Weights of a small transformer language model.
Size: 12 layers, width 256, 3 heads of 64, MLP 1024 tanh GELU, vocabulary 8192, 12.9M parameters.
Architecture: RMSNorm before each block, rotary positions, no biases in attention or MLP, untied embeddings.
Training: a variant of Muon for these matrices, 199M tokens, 6080 steps.
Each number is 200 + 20 x the weight over its row's rms, rounded and kept within 0 to 999. Layers, rows and columns count from 0. The size before them is the row's rms in percent of the matrix's.

# layer 4 MLP down (transposed), 1024x256, rms 0.0842, rows 526-531, columns 128-255
103,219,224,215,167,208,195,219,196,164,179,192,173,236,196,189,211,225,218,207,193,175,190,202,185,196,178,165,208,229,192,206,213,236,216,213,183,191,192,198,212,163,209,204,207,201,166,193,164,150,212,205,220,216,173,216,190,213,220,242,219,199,210,212,214,222,200,218,225,197,166,181,189,192,197,170,183,233,208,188,222,194,204,247,208,177,203,187,180,215,183,181,163,212,181,188,181,169,169,174,232,186,182,200,178,221,188,193,203,206,173,215,226,244,174,204,188,214,201,209,221,185,203,239,227,242,185,197,210
097,232,217,161,178,191,197,214,193,194,197,194,213,181,224,186,221,218,201,183,205,171,243,188,211,226,201,185,182,185,216,170,198,206,196,215,208,213,176,185,236,199,219,200,218,184,242,212,209,237,170,226,214,176,209,221,224,184,190,175,212,194,235,191,201,164,220,180,188,202,209,211,202,204,205,206,189,143,197,201,229,179,195,198,152,179,204,205,184,228,201,191,205,184,154,176,214,190,171,218,197,200,195,219,179,192,199,163,206,212,163,215,192,201,199,216,207,194,231,188,211,200,188,212,238,178,238,177,205
103,213,190,203,187,210,192,210,182,193,191,179,250,170,207,191,195,234,192,212,187,180,210,207,235,177,220,176,205,182,187,225,186,209,184,223,217,235,192,163,220,159,211,184,181,190,197,210,158,195,179,172,228,162,197,196,201,168,171,198,218,189,189,187,211,171,199,213,184,206,206,187,178,161,210,176,208,163,190,238,219,175,219,208,194,198,215,213,177,208,178,219,182,175,182,226,177,196,223,204,201,184,189,210,170,198,177,192,174,194,187,204,234,192,169,188,187,194,240,222,197,168,191,182,226,173,198,196,195
079,226,192,206,176,192,225,219,205,176,229,189,198,175,229,241,199,172,199,190,194,205,229,210,204,197,176,205,158,184,183,192,196,215,203,219,207,221,219,222,161,187,201,175,196,205,160,190,161,174,144,173,170,163,208,180,201,196,192,206,220,204,162,189,152,223,256,158,165,222,200,199,217,210,168,206,206,217,186,220,169,195,184,220,210,221,204,181,211,205,207,170,225,162,226,218,179,210,226,197,194,199,224,202,210,184,199,204,209,193,198,196,167,216,198,205,206,223,209,212,186,177,189,194,249,213,186,184,191
101,183,206,180,181,195,194,167,235,179,194,169,166,191,207,180,188,217,172,214,196,194,184,177,195,180,208,176,192,211,242,210,187,157,173,211,200,227,185,173,208,195,180,210,179,188,213,201,215,222,192,182,204,218,206,212,232,201,190,180,214,193,177,182,193,183,198,190,214,184,183,182,206,190,208,198,243,227,219,168,210,219,185,213,192,195,194,208,177,215,223,201,235,188,230,191,202,233,237,199,163,228,218,188,197,199,195,181,191,217,211,197,208,195,222,206,201,161,226,174,210,162,208,206,224,188,198,178,184
088,205,199,236,168,215,209,205,188,155,187,232,198,235,229,165,230,221,236,174,187,181,200,188,185,195,208,171,172,202,209,219,200,163,213,224,209,202,238,237,196,183,170,226,186,180,207,198,191,206,194,212,197,182,201,183,196,222,186,191,188,180,194,193,214,216,202,234,153,232,240,205,188,184,203,218,216,215,233,232,203,216,181,185,178,255,182,206,190,210,173,210,195,189,176,214,191,205,243,218,196,198,210,230,210,182,200,193,175,220,212,193,217,215,224,192,191,183,209,201,196,225,224,186,171,213,219,189,199
# layer 4 MLP up, 1024x256, rms 0.086, rows 527-531, columns 128-255
091,236,194,215,196,212,207,175,198,160,210,168,199,180,200,181,210,222,190,228,231,209,188,191,180,201,203,206,194,203,191,229,172,213,203,181,216,181,186,226,207,202,213,243,267,211,200,170,199,190,193,220,185,205,174,165,212,205,233,214,206,211,200,199,215,219,198,165,189,207,209,217,196,201,187,207,207,195,169,181,193,223,193,209,201,207,217,172,210,192,237,193,189,160,230,228,218,191,195,201,183,192,236,183,211,191,247,171,190,225,221,167,190,188,169,186,230,185,215,203,177,197,203,201,207,182,160,195,236
104,192,175,219,203,170,206,208,164,205,190,207,154,171,199,212,199,181,177,191,247,189,205,193,221,158,175,185,213,193,189,188,175,214,171,221,187,188,144,195,224,195,165,209,202,190,206,205,187,201,195,159,189,213,177,233,205,234,169,221,209,215,209,202,191,167,213,195,207,198,182,194,256,194,192,214,191,221,206,161,181,187,206,220,202,235,203,173,200,187,216,192,194,169,187,199,209,190,208,171,175,221,203,230,196,207,170,207,213,183,210,209,180,197,215,231,204,189,222,183,185,176,240,198,202,205,221,203,169
078,183,201,188,192,213,203,186,214,188,177,201,190,238,216,213,188,233,224,197,240,192,214,195,197,168,187,169,211,213,172,203,205,180,218,190,183,190,213,195,212,184,193,190,205,180,170,211,208,224,209,202,205,215,199,211,174,182,242,182,196,194,201,184,217,222,196,193,237,209,204,243,204,220,194,239,222,182,200,185,214,164,236,192,196,198,197,168,212,191,226,229,204,194,177,185,210,209,232,196,211,215,157,174,174,200,196,187,233,194,210,216,229,218,171,211,164,212,205,197,182,166,218,217,200,217,198,188,161
102,175,166,218,204,192,172,183,217,200,227,192,199,195,203,222,215,195,169,182,227,190,239,189,188,223,220,201,215,196,186,217,201,167,160,180,189,175,246,234,197,232,230,225,205,246,249,210,174,198,189,207,164,213,216,179,213,223,160,212,213,197,252,191,185,186,208,221,144,224,184,184,244,185,182,207,178,192,199,165,208,215,221,186,193,189,223,186,192,217,201,179,172,217,227,212,218,248,181,213,217,152,170,180,192,193,189,219,199,184,242,170,198,213,181,194,181,207,210,190,197,188,198,213,190,194,208,176,196
082,229,216,214,209,218,233,197,214,219,234,200,233,229,189,206,204,243,219,198,201,167,208,155,227,177,208,163,214,157,192,184,209,214,199,208,189,189,208,209,205,221,218,176,196,193,222,188,183,213,190,219,223,255,203,223,181,187,203,201,228,199,233,211,204,232,178,197,206,191,208,207,188,167,194,271,211,211,204,222,202,228,213,189,183,185,182,207,209,187,202,174,200,189,200,177,216,175,202,196,197,214,186,253,220,217,204,229,194,213,225,192,203,205,213,207,193,179,162,221,214,226,206,209,170,213,194,249,234